Each number is 128 + 32 x the weight over its row's rms, rounded and kept within 0 to 255. Layers, rows and columns count from 0. The size above them is the row's rms in percent of the matrix's.

# layer 7 attention output (transposed), 96x96, rms 0.343, rows 81-95, columns 0-95
size [110  93  91  84  96 100  85  99  95 103  94 104  96  98  98]
[[145 138 182 107 156 117 177 194 202 174 144 116 139  97 136 134  67 128 110 145 107  74 128 139 125  83 141 150  86 112  86 200 114 131 129 139 181 173 127 132 138 132 133 128 122  83 166 147 118  56 180 133 139 122 105 152 117 181 182 149  58 181 177  96 117 171 138 103 146 113 125 156 110 149 156 114 122 156 146  76 131  71 142 184  82  96 134 124 161 125 127 154 120 149 144 101]
 [ 81 166 143 115 108 122 215 128 143  89 150 141 155 148 180 152 130 117 132 209 144 121 119 132 107 128 122 110 151 136 161 149  85 148  92 101 174 142  55  94 127  96 150 177 155 107 142 139 107 170 101  83 190 120 151 118 100 143 117 128 145 106  86  53 102 139 137  65 152 152 150 132 127  98 136 166 180  67 138 135 121 138  46 162 103 132 106  97 147 117 177  97 126  78 126 145]
 [130 140  87 112 124 187  71 147  49 124  91 103 133 152  75 113  99 156  95 105 173 132 152 166 144 137 123 100 135  75  94 163 148  86 101 177 120 111 135 167 200 137 155 121 124 110 184 114 206 127 125 167 169 199 106 160 133 120 151 127 183 102  97 106 130 144 115 133 120 114 102 168 147 126 135 110 104  66 110 123  27 122 107 158 140 140 116 137 112 175 127 135 124 108 162 124]
 [153 144  93 155 149 113 125  62 115 119 207 133  81  76 190 102 116 118 165 125 130 119 132 117 104 109 161 154 111 144 187 132 116 178 134 178 155  92 196 132  62 122 146 188  94  90 165 190 148 143 142 132 155 138  86 133 125 120 148 160 125 143 118 104 114  98  91 138 127  92  60 123  84 158 129 155 100 139 215 141 117  76 127 106 102 125  92 163 113 173 143 154 140 107 134 162]
 [120 115  68 109  87 170 133 130 114 106 127 141 106 118 157 100  35 113 109 129 143 138 139 129 118 140 130 132 160 146 186 129 119 147 126 140 149 124  80  95 136 117 149 139 169 136  91 142 106 229 139  76 156 161  95 119 127 168 193 144 138 140 178 170  96 136 171 120  49 132 131  32 142  93 133 112 135 167 103  79 132  85 190 142 124 103  93  99 137 120 123  97 136 177 120 110]
 [111 116 109 118 123 230  95 187 119 112 142 132 151 152 207 142 203 137 142 105 128  92 138 192 141 113 137 127 109 127 148 109  68 121 172 132 108 140  78  98  78 170 134 188 129 125  81  72 106 147 162  76  89 132 113 140 121  87 115 157 100 146 175 119 121  63 114 123 151  97 103 118 107 153 169 149  82 104 110 139 158 156 144  68 119 136 134  88 144  86 129 155 118 116  87 133]
 [114 113 106 182 131 137 101 124 184 140  94 101 106 123 131  86 163  97 188  37  98  87  78 167 109 139 129 154 179 147 155 131 112 114  98 143 126 123  96 151 165 172 107  95 122  97 117 189  90 118 188 126 186 145 148 161 133 153 112 140 156  90 158 140 134 121  90 109 137 159 138 144 114 100 110  94 119  88 143 103 158  93 100  61 107 180 136 149 196 132  59  89 122 110  80 141]
 [ 58 135 119  61 119  21 201  98 146  72 155 118 130 109 118 156 117  96 133 121 135  70 139  81 138  91 132 151 113 125  93 108 136 103 133 111  80 121  77 143  55 155 129 104 142 146 119 103  69 164 216 165 161 168 201 132 131 120 143 102 144 133  86 146 125 138  95 164 132 174 106 138 117 140 119 106 145 131 126 129 109  91 148 102 121  80 153  87 127 123 140 108 140  95 137 136]
 [151 139  99 179  97  73 142 140 114 111 141 105 126 133 150 150 119 133 182 137 161 106 159  93 120  90 151  89 107 174 104 118 163  84 144 113 172  88 109 151 147 115  84 121 116 128 107 130 126 138 114 144 163 127 149 128 131 173  76 145 160 104 168 156 120 112 149 157 142  88  94  70 149  97  79  48 118 108  50 105 194 180 163  72 123 157 149 161 105 134  34 102 154 137 162 100]
 [103 126 110 102  86 104 167  70 129  93 126  92  85 179 121 130 183 154  80 116 111 171 132  95 115 124 138 121 176 142 188 143 131 177  88 127 102 141 155 150 110 127  68  54 117 179 130  71 103 142  76 164 133 116 127 124 128 183  67 120 195 158 156 155 169  97 118 114 155 143 121 163 133 167 134 166 153  88 102 111 118 130  55 106 112 149 130 111  65 128 174 128 152 108 106 110]
 [183 131 158 110 110 116 162 162 152 125 107 132 137  75 140 106  28 189 144 155 121 123 122 148 149 112 160 188 140 139 101 108 125  56 117 107 152 135 147 111 129 100  84  74 100 126 139 206  72 139 133  71 126 144 111 151 139  82 138 103  79 145 125 146 124 142 164 142 146 118  83 194  63  76  94 166 114 125 135  82 101 137 121 138 154  96 145 152 123 123 167 152 132 135 196 102]
 [104 112 180 136 135 173 108 150 129 135 156 152  76 185 110 160 221 130 133 136 130  89 121 148 106 143 123  51 144 147 157 155 122 168 176  98 133  79 143 114 144 133 160 101 122 110 105 109 167 139 120 124 122 119  81 168 107 143 169 171  86 113  95 139 169 106  76 106 172 149  78 177 131 233 118 151 151  37 116 111 118 125 128 141 133 146 125 125 159 128 103 129 101 156 164 157]
 [171 133 171 115 138 125 134  91 131 117 101 227 136 147 138 135  75 145  95 109 177  70 130 154  86 149  93 120  85 161 118 139 107 172 169 161 170 186 132 193 160 101 176 136 146 114 113 198  71 108 152 167 160  97 213 112 112 113 118  96 151 146 143 144  89 140 149 115 128 170 141 143 135 104 113  97 124  91 152 123  90 172 138 143 143  97 145 160 132 108 159 103 167  70 129 111]
 [ 96 165 155 125 169 164 134 188  54 137 140 129  83 161 103 101 165 118 157 103 142 125 132  97 135  91 122 127 178 166 126 125  90 183 131  82 141 160 170 176 153 115 126 144 137 151  98 131 126 149 186  84 142 158 151  75 171 113 127 201 110 121 107 111 117 108 125 115  94 119 143 127 119 116 167  67 153  79  78 130 141 123 122  54 160  68 122 117 103 148 163 127  90 129 188 200]
 [ 76 114 156  90  84  45 129  92 131 113 135 169 117 152  90 101 126 115 137 226 104 110 124 127 145  96 143 138 131 189  95 145  76 135  98  89 125 173 142 209 130 127 114  61 129 125 160 135 144 162  82 145 137 118 135  68 108 137 152  92  81 151 151 123  78 123 160 177  85 176 105 151 121 131 117 146 167 122 144 157  97 126 144 157 155  72 125 133 156  88 149 120 129 143  64 131]]
# layer 7 attention value, 96x96, rms 0.377, rows 82-95, columns 0-95
size [101  92  85 101 105  99  97 101 102 100 114  97  99 106]
[[158 148 147 136 138 107 120 125 115 122 169 130 113 142 148 120 147 147 169 175 157 165  95 186 147 143 108 126  86 134 148 166 130 180 167  71 200 101 108  89  79 124 129  86 165 141 132 127  76 151 126 101  90 111 173 103  67  87 143 141  89 115 162 107 125 170 130 141 128 167  79  85 134 118 188  98 175 181  88 136 130 100 132  86  64 119 159 148 136 105 190 184 124 130 166  75]
 [117 145 123 117 196 127 118 120 149 142 156  78  96  83 135 179 133 162 140  67 130 150 110 188 115 101 131  62 141 172  82 122 125  94 108 166 134 101 162 168 188 136 117 150 111  94 121 149 157 102  58 153 211 176 133  65 150 109 165 152 151 119 154 125 139 164 114  80 104 172  97 146 139 179 102 119 120  92 114 193 149  73 157 110 120 144 106 108 161 140 119  86 136 117  98 116]
 [129 124 120 144  93 158 175 135 121 168 176 124 147 177 166  97 154  88 127 125  91 141 114 127 213 104  91  99 163 100 123 166 124 172 115 113 119 170 158 144 127 189 139 134 176  78 124 116 160 125 169  86  93  92 133 166 134 157 138 167 149 249 127 100  57 139 120 102 121 138 111 108 142 128 127 126  88 145 111 110 121  95 132  91 194 174  84 128 153  88 159 166 124 122  98 132]
 [136 160  91 175  69 164  93 172  95 188 111 187 122  97  97 130  64  67 160  75 133 133  95 116 132 119  98  84 129 109 145 107 114 150 172  87 170  89 118  98 145 140 129 162  88 126 108 122 111 164 146 105 125  66  98  99 141 153 187 165 139  97 122  66 130 104 155  91 139  94 138  96 153 115 168 143 182  96 122 145  89 153 113 148  90 100  77 152  95 115  94 180 151  94 107 129]
 [109 131 127 127 106 164  66  88 139 163 161 160 188 141 124 102 138  91  82 111 110 136 162 185 156 128 127 144  90  98 178 115 137 146  68 164 129 135  56 141 119 130 146  70 145 138 121 104 106 104 188 208 135 119  94 144 146 103  92 116 169 121  66 137 188 122 155 140 144 126 129 159 105 209 118  61 140 105 112 131  76 150 107  98  77 128 146 157 146 126 133  90 112 104  81 106]
 [150 123  78 159 114 112 112  68 185  99 177 138 209  83 129 111  80  35  84 100 130 132  76 160 169  96 135 170 115  96 106 123 108 126 157 191 175 115 145 147  99  81 174 118 153 121 151 130 132 142 162 123 176 103 178 109 166 100  86 115 121  98 107  91 163 101 100 161 115 131 149  86 125 135  99 138 135 161 133 100 139 106 122 135 145 149 124  80 121 164  96 119  57 141 158 103]
 [208 122  83 138 125  68 169 182  87 135 129 182  97  75 101 141  90  85 143 202 122 129 146 125 138 137 161 113  85  73 130 128 162 118  94 109 117 145  97 194  88 104 103 110 137 133 162 114 144 155 103 128 103 101 132  81  58 103 149 108 142 144 171 120  97 119 145 166 166 131 104 162  83 143 161 138 118 115 154  84 104 117 196 100 106  95  97 105 115  88 129 150 157  94 155  69]
 [136  95 144 113 120  78 156 151 167 136 121 109 136 116 130 151  66 149 191 105 158 120 159 105 107 123 166 156  90 142 136 109 110 132 154 119 172 112 125 157  90 122 164 156  76 132 117  93 106 158  98 105 175  79 121 137  73 210 154 148  99 111  84 173 107  40 107 134 135 119 145 143 174 135 130  79  93 106  74  57 159 124 123 155 102 117 148 140 126 157 143 159 134 147  31 112]
 [103 120 169 164 137  97 181 122 108  58 119  95  89 115  84  85  73 115  88 161 149 176 123  87 138 138 109 162  92 140 109 179 108 188 136 178 137 125 112 201  83 136 115 100 179 153 148 151 127  98  96 139 112 112 153 139 133  84 168 181 120  41 153  99 147 139 113 122 158  73 143 118 117 175 100 152 156 103 107  75 142  67 122 135 192 151 135 158 144 107 131 116 109 119 120 127]
 [162 128 122 128 100 135 168 219 113  80 179 114 108 122  98 160 150 121 142 103 103 105 143 133 147 119 132 137 126 138 134  69  81 101 101  80  92 113 122  82 194 119  86 105 117 131 183 133 121 163  93  44  89 100 131 131  82 110 134 161  84 123  64 168 105 173 101 156 120 161 108 119 148  92 145 117 104  90 165 111 158 141 103  76  81  99 135 131 127  90 126 205 162 123 147  97]
 [139 140 168 138 176 104 110  87 122 173 156  81 154 218 142 102 142 176  77 118 161 116 113 170 122 127 136  74 149 162 197 102 138 120 159 184 130  63 166 119 105 151 130 124 114  97 124 135 137  72 173 190 109  88  79 123 124  85 108 153 135 130  94 145 124 134 128 143 132 127 164 122 150 198  75 185 127 113  80 131 132 109 107 131 140 119 100 104 135 186 127 117 124 163 138 198]
 [158 146 151 152  99  84 121 159 159 155 160 106 117 132 166 133 158 107 144 151 133 134 144 160 100 166 122 135 175 135  80 183 120 100 108  75 175  82  83 119 190 119 145 142 141 177 196 152  87  90 123  90 140 146 163  90  63 149 161  98  84 134 100 108 144 147  88 139 119  90 138 110 112  60 163  82 125 149 137  80  81 136 148 164 111 143 188 135 191  94  86 162 172 124 149 129]
 [ 94 191  87  97 139 104 150 135 119 126 122 120 128 165 119  96 140 100 118  95 119  63 114 157 112 167  69 116 102 118  92 197 166 156 127 118 162 105 156 154 137 114 184 109  56 125 145 136 110 151 186 124 201 152  99 125 128  93  84 100 152 152 125 127 131 118 113 188 156  48  75 125 128 162 110 131 166 112  93 144 163 112 151  66 119  48 112 136 155 148  98 117 155 137 101 160]
 [149 123 159 154 128 143 134 170  83 116 193 136  82 179 138 125 103 108 183 177  94  76 118 126 100 111 156 155  78 136 182 171 160  75 171  80 109 127 126 140 162 114  79 119  71 168 128 141  87 154  75  91 125 100 116 128  98 174 155 140 134  87 118 128  96 162 130 152  89  85 124 139 159  76 155 157 184 137 129  98 157 167 149 107 151 121  67 127 162  87 114 153 158 138 191 110]]
# layer 7 MLP gate, 128x96, rms 0.403, rows 0-14, columns 0-95
size [105 108  95 100  99  95  99 101 101  99  94 104  97  91 103]
[[128  62 143 119 134  76  82 127 122 118 145 141 180  57 143 121 126 119 117 110  94 114 106 125  81 115 141 106 104  38 144  44 104  87 158 186  76 140 101 135 144 101 156 102  78 114  99  98 145 156 107 134 152 136 147  77 172 163 129 185  32 114 129 121 103 152 165 130 116  79 100 153 139 118 156 124 139 166 140 124 183 113 114  82 120 143 137 122  77  93 119 107 128 112 143 160]
 [143 184 129  87 219 158 157  86 188 118 111 147 120 102 161 110 131 143 135  97 130 214 123 146 102 134  91 135 170 129 148 141 123 130 154 111 124 146 112 121 106 177  82  78 123 149 136 159 147  98 158 116 120 159  89 131  99 144 153 127  97  92 152 119 140 139  98  77 153 127 117 150 135 112 146 146 215 137 135 217 160 149 151 121 194 162 112  64 149 132  92  69 166 121 161 119]
 [148 130  34 102 123 154 122 117 114 182 101 140 102 153 154 102 113 122 175 175 140 124 160 165 138 146 153  95 115 154 122 126 108  74 132 174  96 147 121 118 144 138  79 150  94 138 135 146 120 117 101 124 110 110 148  63 134 114  66 162 141  92 113 221 182 158 169 130 134  84 116 141 177 121 165 137 172 171 112 108 214 142 120 124 138 209 133 168 104 155 121 136 110 159  96 161]
 [137 127 163 113  99 159  82 118 132 162 107 174 159 150 161 136 105 161 155  62 103 166 104 107  94 126 127 106  89 123 149  64 131 195 103 141  96 111 113 151 165 118  86 112  82 116 122 172 154 150 134 143 109 112 133  80 126  92 114 176  72 110 164  98 192 113  76  66  93 167  92 101 107 137 132 131  71 101 119 180 105 122 135 133 137  84  66  65 179 129  87 138 145 115 117 166]
 [ 98 148 137 142 171 101 141 163  78 125 146 153 148 105 103 115 180 116 139 113 140 182 118 176 148 138 112 113 118 133 126 203 135 127 138 198 129 144 152  80 141 110  97 176 186  87 153 183 151 163 142  73 152 183 182 132 132 144 165 102 100 142  62 142 138 139 197 143 149  91 119 125 141 115  98 172 112 112 166 128 134 163  99  82 154 159  92 174 126 114 142 189  98  52 140 137]
 [ 74 154 180 108 133 114 129 145  78 115 127 109 159 102  77  85  93 153 153 153 126 133 161 113 152 115 116 138  99 141  91  67 131 138 100 144  84  85 107  52 161  94  97 105  57 111 134 154 147 160 103 103 129 158 150 187  59  94 163 112 135 207 137 139  85 108 157 125 157 131 144 110 107 111 129 123 115 169 138 167 153 115 152 206 104 155 158 135 131 182 149 125 117 113  64 170]
 [163 172 142  81 157  99  76 127 156 177  92 194 121 111 128 113 157 103 125 100 134 156 127 116 133 132 114 117 123 117  95 197  77 101 121 171 145 117 109 131 205  97 103  82 136  92 166 122 164  87 144 126 177 140 118 140 187  76 126  70 108 114 125 147  38 148 129 130 161 127 148 190  72  93 119  97 109 155 107 191 147 102 127 143 118 121 157 120 145 119 149 186 121 121  74 121]
 [ 95 133  59 162 167 163 134 133 173 104  92 124  99 135 160 125 165 132 101  94 222 186 134  89 129 153 171  64 131 127  76 174 113 109 205  71 140 114  89 101  94 100 117 100 115 123 110 127 157 188  65 162  87 136 125 109  99  96 164 103 108 111 198 159 145 123 101  85 141  88 121 114 163 149 144 153 135  91  89 130 126 144 150 143  94 166 111 127 117 125 126 123 106 118 161 114]
 [178 170 168 118 185 141 109 138  96  80  71 173 155 125 128 110 159  97 116 151 173 140 145 140 155 124 122 137 171 155 121 163 161 150  56 142  90 134  85 152 134  88 120  85 151  89 150 160 117  77  63 178 105 134 146 156 124  86 115 161 117  64 101  56 151  85 132 118 138  99 143 157  96  99 135 178 152 136 148  90 146 147 177 163 153 134 154 125 113  69 130 129 178 136 178 155]
 [129 123 166 178 178 169 172 112 160 155  58 132 153 127 116 175 131 138 126  83 109 139  84 102 133 176  98 125 113 134 142 129 143  85 117  98  88 163  83 139 165  82 124 157 150 126 152 141 113  89 163 109 116 141 172 124 131 117  87 114  81 135 137 145 177  70  56 140 109 103 161 162 149 209 122 110  90 171 143 136 106 101 127 151 177 129  75 101 129  99  53 176 102 147 179 135]
 [155 100 143 132 129 146 102 158 138 182 107 148 147 136 131 174 159 121 135 127 143 177 137 160 176 117 165 119 221  93 193 118 132 132 114 162 113 100 123 158 106 187 158 115 111 157 130 115 119 105 177 155 132 123 102 127 172  87 190 126 122 139 197 250 102  93 127 119 161  77 169  97 108 111 179 157 129 142 122 150  85 124 120 109 145 141 150 112 130 143 165 102  79  84 138 152]
 [156 152 145 113  99 136 180 143  94 183 103 159 146 105 157 100 154 115 127 100 146 143 135 157 104 107 117  74 129 133  81  86 121 136 140 121  85 123 148 100 110 168 121 147 144 169 127  80 183 172  54 125 102 100 191  99 168  82 141 134  60 154  60 161 114 168 107 100 101 140 166  96 123 182 103 140 138 109 124  30  92 121 130 115 107 117 114 133  93 143 171 105  97 175  79 141]
 [162  84 137 144 143 108 118  96 141 141  74 142 121 115 118  75 109  93  80 100  80 208 112 113  98 124 184  83  89  75 146 102 167 102 136 156 140 110  95 117 100 150 138 154 101 125 122 126 131 133 167  69 115 172  99 120 143  92  90 134  94 116 155 227 127 122 146 108 107 131 126 147 129 136 147  98 138 167  89 157 165 102  84 141 127 156 171 109 197 134 175 118  82 185 149 190]
 [180 165 104 179 201 173 144 124 155 163 166  81  91 155  61 153 110  88 174 140 132 176 144 170 161 109 139  55 113 114 144 153  92 132 166 111 114  91 119 121 101 142 130 178 101  91 162 139 120 161 110  96 166 144 120 121  77 172 104 124 131 123  49 111 172 122 135 145 104 104 102 177 117 186 120  97 106 192 106 107 152 168 108 125 119 174 115 174 151 128 153 116 138 101 129 147]
 [128 130 169 111 139 112 153 187 133 112 150 145 119 143 156 114 148  89  97  86 134 147 120 133 145 127 174 159 184 154 121 121 110  84  56 138 105 157 146 206 188 155  87 133 160 127 128 183 206 134 191 102 101 128 111 101  85  56 103 144 145 146 168 125 166 113 200 130 134 122  91 143 150 153 135 147 154 153 123  78 133 162 120 149 134 117 141 109 133  68 141 114 174 168  82 185]]
# layer 7 MLP up, 128x96, rms 0.397, rows 0-13, columns 0-95
size [ 99 100 100 104  96  93 103  98 100  96 104 110  91  90]
[[149 114 143 142 154 183  94  84 141 158 120 132 108 152 135 158 147 128 134 149 118 171  91 119  68 102 125  85 120  10 142 132 116 166 122 194 139 111 168 109 110 136 157 119 105 113 108 157 146 115 126 162  73 113 132 102 172 131 141 100 160 113 148 134 113 144 152  89 146 165 172 120 117  91 129 112  53 157 102  71  58 123 129  97 152 163  99 102  77  59 167 100 182 140 104 114]
 [132 184 177  96  63 118 114 104 139 164 142  95 101 134 180 160 144 159 126 120 120 158 143 113 159 116 171  61 133  96 126 118  78 191 164  95 145 105 170 202 131  77 155 148 143 182  79 143 173 161 129  93 146 104 129 142 135 129  87 107 162 191 104  95 145  55  70  75 131 150 160 156 121 178 125 142 102 115 136 178 141 132 137 113 152  89 134 119 104 136 112 136 141 160 121 175]
 [161 126  84 131 134 195 151 177 134 176  61 126  89 145 141  45  83 137 155 170 143  89 121  72 198 170 145 141 112 116 147 135 195 125 149 129 152 154 159 105 136 107 135 135  89  60 141 136 122 145 120 153 151 122 161  97 173 127 122 123 133  66 107 152 138 123 138 117 101 130 155 172 114 129 110 141 131 194 166  77 149 151 157 123 145 138 120 179  81  68 186 157  96 118 128 113]
 [108 102 118  95 111 136 171 101 168 109 141  33 156  90 112  99 147 149 158 123  79 104 148 127 113 124 160 120 101 175  92 105 160  82 129 125 109 156 128 139 100 135 155 128 147 154 136 140 149 136 141 156 166 154 148  96 100  84 105 142  95 204 132  98 141  80 116 104 125 125 109 162 125 116 175 105  67 135 155 166  66  75 200 159  68  78 100 152  72 135 124  88  97  99 109 183]
 [112  96 153 184  99 137 113 131 112 126 132 106 168 127  92 187 182 146 166 114 128 169 108  86  99 134  99 144 122 106 111 126  86 156 124 155  76  91 113 118 159 135 135 111 135 145  74 111  73 143 166  54  72 157 202 182 128  86 110 183 147 130 129 168 130 151 108 147  97 163 208 151 129 144 129 103  81 187 129 138  85 166 122 141  91 133 146 106 106  91 119 133 170 153 103  70]
 [154 137 109 185 120 113  90 132 113 186  51 124 153 124 165  93 102  82 193 106 100 135 151 132 121 165  92 142 123 166 123 159  84 107 147 126 166 132 153 145  98 129 181  68 154 128 107 108 145 137 101 121 147 161 114  95 173 165 109  31 136 139 131 113  80  96 146 186  94 134 129  76 159 120 107 138 152  75 117  97  67 120 121  92 141  69 117  87 122 100  89 137 133  84 127 173]
 [178 147 196 103 154 158 133 130 147 122 109  95 101 199 151 129 105 150 126 175 169 157 162 152 172 115  95 102 113 153 139 105  83  89 102 157 148 125 170 168 107 106 138 157 147 117 171  90  89 153 187 138 136 185  97 108 156  72 144 125 121 127 141 127 109 195 125 137 107  79 130 113 156 157 155  75 205 132 113  97  99 169 104 151  53 105  72 147  80 117 110 106 128 154 143 153]
 [129 146 134 137 162 186 124 101 105 169 125 133  82 110 185  77 118 123 209  67 126 138 175 132 122 187 136 113 148 166 145 140 133 192 144 111 145 135 102 111 106  97 168 134  96 135 144 110 147 105 106 155 124  94  84 128 145 127  93 176 167 181 172 176 135  74  96 117 135 145 116 104 169 144 123 160 195  97 179 125 115 205 160 123  98 114 154 141 101 122  97 133 149 157  51 100]
 [128  91  91 153 111 108 122 139 106 173 133 171  64 190 127 142 204 156 144 111 172  93  95 142 114 164  97 175  74 100  80 123 137 157 129 136  81  74 120 125 109 124 141 197 143 128 107  90 106 157 182 136  68 160  81 176 143 136 139 120 193 136  82 148 103 113 103  74 146 121 106 157 131 153 130  94  97 162  83 133  59 169 146 110 106 137 137 152 155 125 169 129 159 109 129 104]
 [144  82  97 107 165  93 116 140  83 181 122  68 175 127 112  94  66 132  96  88 132  86 157 161 116  66 105 141  83 122 102 120  86 121  98 159 105 155  93  93 105  84 122 122 124 140 148 110  74 118  99 104 160 171  84 139 124  97  59  89 120 184  90 111 125 135 158 174 134 122 200 172  78 115 120  97 175 148 112 110 199 147 103 128 131 135 109 126 106 140 132 146 154 102 152 183]
 [100 129 100  74 110  88 120 126 109 183  81 134 161 111 102 150 133  85  73 168  98 124 135 109 121  82 107  95 123 168 164 102 180 186 123 140  59 138 102  54 177 142 121 166 132 167 135 139  78 130 130 134 116 128  98 180 140 145 186 135 123 121 144 141 144 103 126 151 133 181 168 147  79 111  67 173 178  62 105 124  97 121 142 113 117  95 170 154 177 106 165  99 169 118 127 158]
 [145 153  75 165  78  89 130 144  86  87 137  68 100 162 119 147 114 100 140 152 131 112 147 106 122  59 111 178 117  62 119 133  96 111 172 189 161 100  93 162 118 109  99 171 131 166 141 178 175  89 168 106 112 106 132 124 137 190  94  92 103 124  96 131 110 104 173 143 111 126 190 158 128 122 139 177 100 175 114 134 121 124 124 147 180 139 130 133 124 134 117  88  51 176 128 192]
 [108 120 130 156 118 174  99 126 207 206 128 173 102 185 176 125 130 105 139 138 101 112 160 191 112 143 136  92 121 127 156 133 143 126 158 165 131 197 149 141 106  96 136 151 134 147 119  98 122 118 151 128 122  82 110  57 118 107 136 107 127 133 163 167 156 149 205 131 139 123 138 181 148 143 101  82 124 154 155 113 239 184 166  95 136 139 131 119 156 145 168 117 104 122  69 132]
 [149 166 166 161 180 204 123  85 138 166 158 138  94 164 158 151  90  71 100 108 175 160 171 112 150 123 169 108 136 131 146 184 101 159  93 107 148 126  83  91 156  95  99  96 172 129  71  59 107 105 136 132 142 136 127 136 137  86  53  57  85 138 113 138 121 125 159 147  77 145 144 136 136 163 129 137 182 126 137 166 117  96  87  87 115 133 173 123 163 109 127 149  94  99 163 148]]
# layer 7 MLP down (transposed), 128x96, rms 0.377, rows 0-13, columns 0-95
size [101 105  93 102  98  94 107 101  99  93  99 102  94  96]
[[ 66 126 138  94 105 116 109 143 154 112 135 143 111 161 168 135 145 168 108  92 118 127 115 158 116 191  73  98 154 179 115  73 178 140 106 155 113 140 151 198 145 131  89 199 144 113 135 157 151  86  89 108 151 119 112 134 118 112 156 138 110  88 130 124 197 189  71  93 143 170 130 104  99 137 143 168  79 115 134 168 205 134 120 144 186 135 102  89 203 154 107 136 137 137 149 151]
 [128 131  94  74 119  77 180 156 147 143 123  88  83 122 141 145  90 144 139  51  86 183 170 146 149 104 121  86 102 186  74 148 138 149 105  92 112 157 189 135  80 132  86 122 149 104 146 118 130 120 116  64  86 132 156 122  95 158 128 124 124 125 158 141 119 102  69 171 111 120 110 189  89 130 112 147 164 165  87 126 110 156 141  69 139 194  79 109 153 145 185 157 135 146 162 141]
 [158 131 170 132 215 132  98 123  78 171 114 112 182 124  93 138  24 142 124 116 134 101  95 142 100 162  73 178 165 159 129 117 158 178 126 148 137 114 144 125 158 111 147 157  79 176 127 100 170 177 110 136 157 141 147 172 108  71  75 147 127 165 131 153 166 106 123 154 110 126 173 103 101 162 110 129 109  92  67 119 157 112 137 158 108 112 185 183 105 116 112 102  89 108 136 118]
 [152 116 122 122 154 125 158 126 136 111 175  63 109 121 153 140 190  97 129 129  98 141  82 151 158 126 131 124  88  88 101 149 179 107 149 120 129 171  74  98 120 124 150 104 165 185  85 139 171 138 107 151  76 127 174 131  79 136 151 121 139 149 211 102 140 104 142 130 111 177 132  64 139 152 140  29 128 199 122 108 118  91 117 138 139 143  57 143 150  73 105 157  90 103 126 133]
 [131 173 156 182  91 161 136 163  96 135 166 149 153 132 153 150 155  89 152  63 120 130 121 131 174 132  90 169 100 152 146 101 163 146 114 123 104 141 164  81 159 155  99 146 156  90  94 106 165 168 146  98 161 143 211  80  84 127 131  98 108 160 117 165 181 202 185 152 139 155  94 130  84 105 189 123 161 131 117 143  82 156 148 140  98 105 142 162 143 115 135 173 122  82  75 107]
 [118 122 110 119 169 186 162 111 156  75 149 146  94 181 118  92 246  85 109 116  85 155 129  86 101 119 139 130 102  94  86 142 119 148 124 148 150 158  93 122 126 212 147 117  94 113 165 146 145 136 172 130 165  94 162 149 162  91 104 181  68 127  80  80 190 164 134 149  91 150 100  95 131 135 143 118 103 130 179 123 154 112 149 103 131 146 117 114 103 154 169 100 133 169 144 113]
 [ 88 161 149 106 153 162 107 166 107 122 148  93 175  85 183 101  61 144  95 183 128 180 143  78 154 159 161 152 129 127  90 183 130 154 104 107  92 148  97 148  93 135 189  77  81  72 107  88 104 178 154 184 184 122 131 132 151 108 110 139 145 150 140 122 120 110 109 116 145 174 124 131  97 140 109 150 108 156 137 155 151 157 133 176 180  61 152  92 163 114 145  95 120  70 118 151]
 [154 133 129 144 196 156 131 102 132 173 151 193 188 116 112 107 113 166 163 173 166 150 129 137 132 136 109 117 115 159  62 172 157  98 112 135 174 186 136 204 147 105  84 198 122 127 158 143 103 150  67  86 142  54 148 144 117  76  96 153 135 140 101 126 126 110 151  83 137 123 111  96 128 150  63  99 181 111 134 134 155 150 128 119 125 109 139 177 166 132 154 127  93 177 155 101]
 [138 140 129 135 156 108 164 139 153 122  68 133 124 156 154 108 255 133 117 135 103  92 178 178 194 114 126 150 146 151 112 176 130  98 102 142 127 136 117 179 163 110 137 167 129 100 164 116  92 143  81 186 118 124 137 146 149 101 149 160  62 148 155 135 182 113 120 105 107 157 113 117 136 153 118 106  90 151 168 129 120  88 182 160  86 151 165  87 165 174  87  90 101 162 152 137]
 [173 134  85 117  91 138  87 138  68 129 145 146  78 132 113  74  79 119 117 134 213  82  98 138  96 115  76 162 166 143  58 112 119  68 154 108 145  78 117 146 112 168 122 168 107 193 129  89 144 138 143 156 123 142 181 142 162  97 160 143 127 153 197 146 157 157 146 152 177 171 125  89  80 171 138 118 127 129 163 142 114 136  89 132 121 132 155 144 122 158 149 131 145  78 109  70]
 [118  68 116 157 134 101 105 140 105 138 116 163 134 148 170  71 108  77 150  95 127 155 127  91  99 143 117  95  85 105 135 103  89 172 140  93 162  91 118 132 117 154 155 182 109 139 165 203  80  93  84 149  98 123 164 144  94 148 105  75 106 147 130  87  74 140  76  72 184 181 121 172 118 137 179 172 155 143  72  98 113 142 116 168 120 134 156 167 116 105 167 110 158 165 112  91]
 [133 131 132 113  91 162 173 149 186  18 120 123 103 140 169 125  83 155 136 146 198 156  92 128 100 126 159 107 113 130  71 100 123  98 109  63 138 103 140 128 164 102 148 163 136 130  90  99 110 181 125 131 125 136 126 144 112 143 142 133 135 100 186 160 131 127 146 157 172 138 109 152 120  85 107 109 134 117 103 162 154 109  50  74 157 123 102 197 145  69 115 108  43 131 128 139]
 [112  87 184 142 118 178 139 171 144 158  79 160 119 176  84 105 134 141 154 149  84  85 135 140 137 175  74 104 176 142 178 114 168  93 171  83 119  93 142  86  95 155  80  89 132 104 171  96 130 109 132 123 183 106 128 140 105 122 126 132 137 149 115 136  86 180 147 139 127 156 117 165 110 144 139 119 110 130 130  84 186  89 183 111 167  51  75 120 130 165 206 108 114 149 143 154]
 [191 138 110 160 148 140 154 132 148 178 171 106  91 144 127 117 177 146 114 141 112 194 136  87 130 148  72 152  95 107 139 133 118 144 163 165 149 127  96 120 127 117 136 166 133 180 124 124  94 180 158 129  93  96 154 161 105 168 161 137 138  68  68 197 140 126 121 187 130  89 133 132 172 129 128  90 190  89 106 170 118  96 167 115 105 116 118 138 184 163 161 199 135  99 165  68]]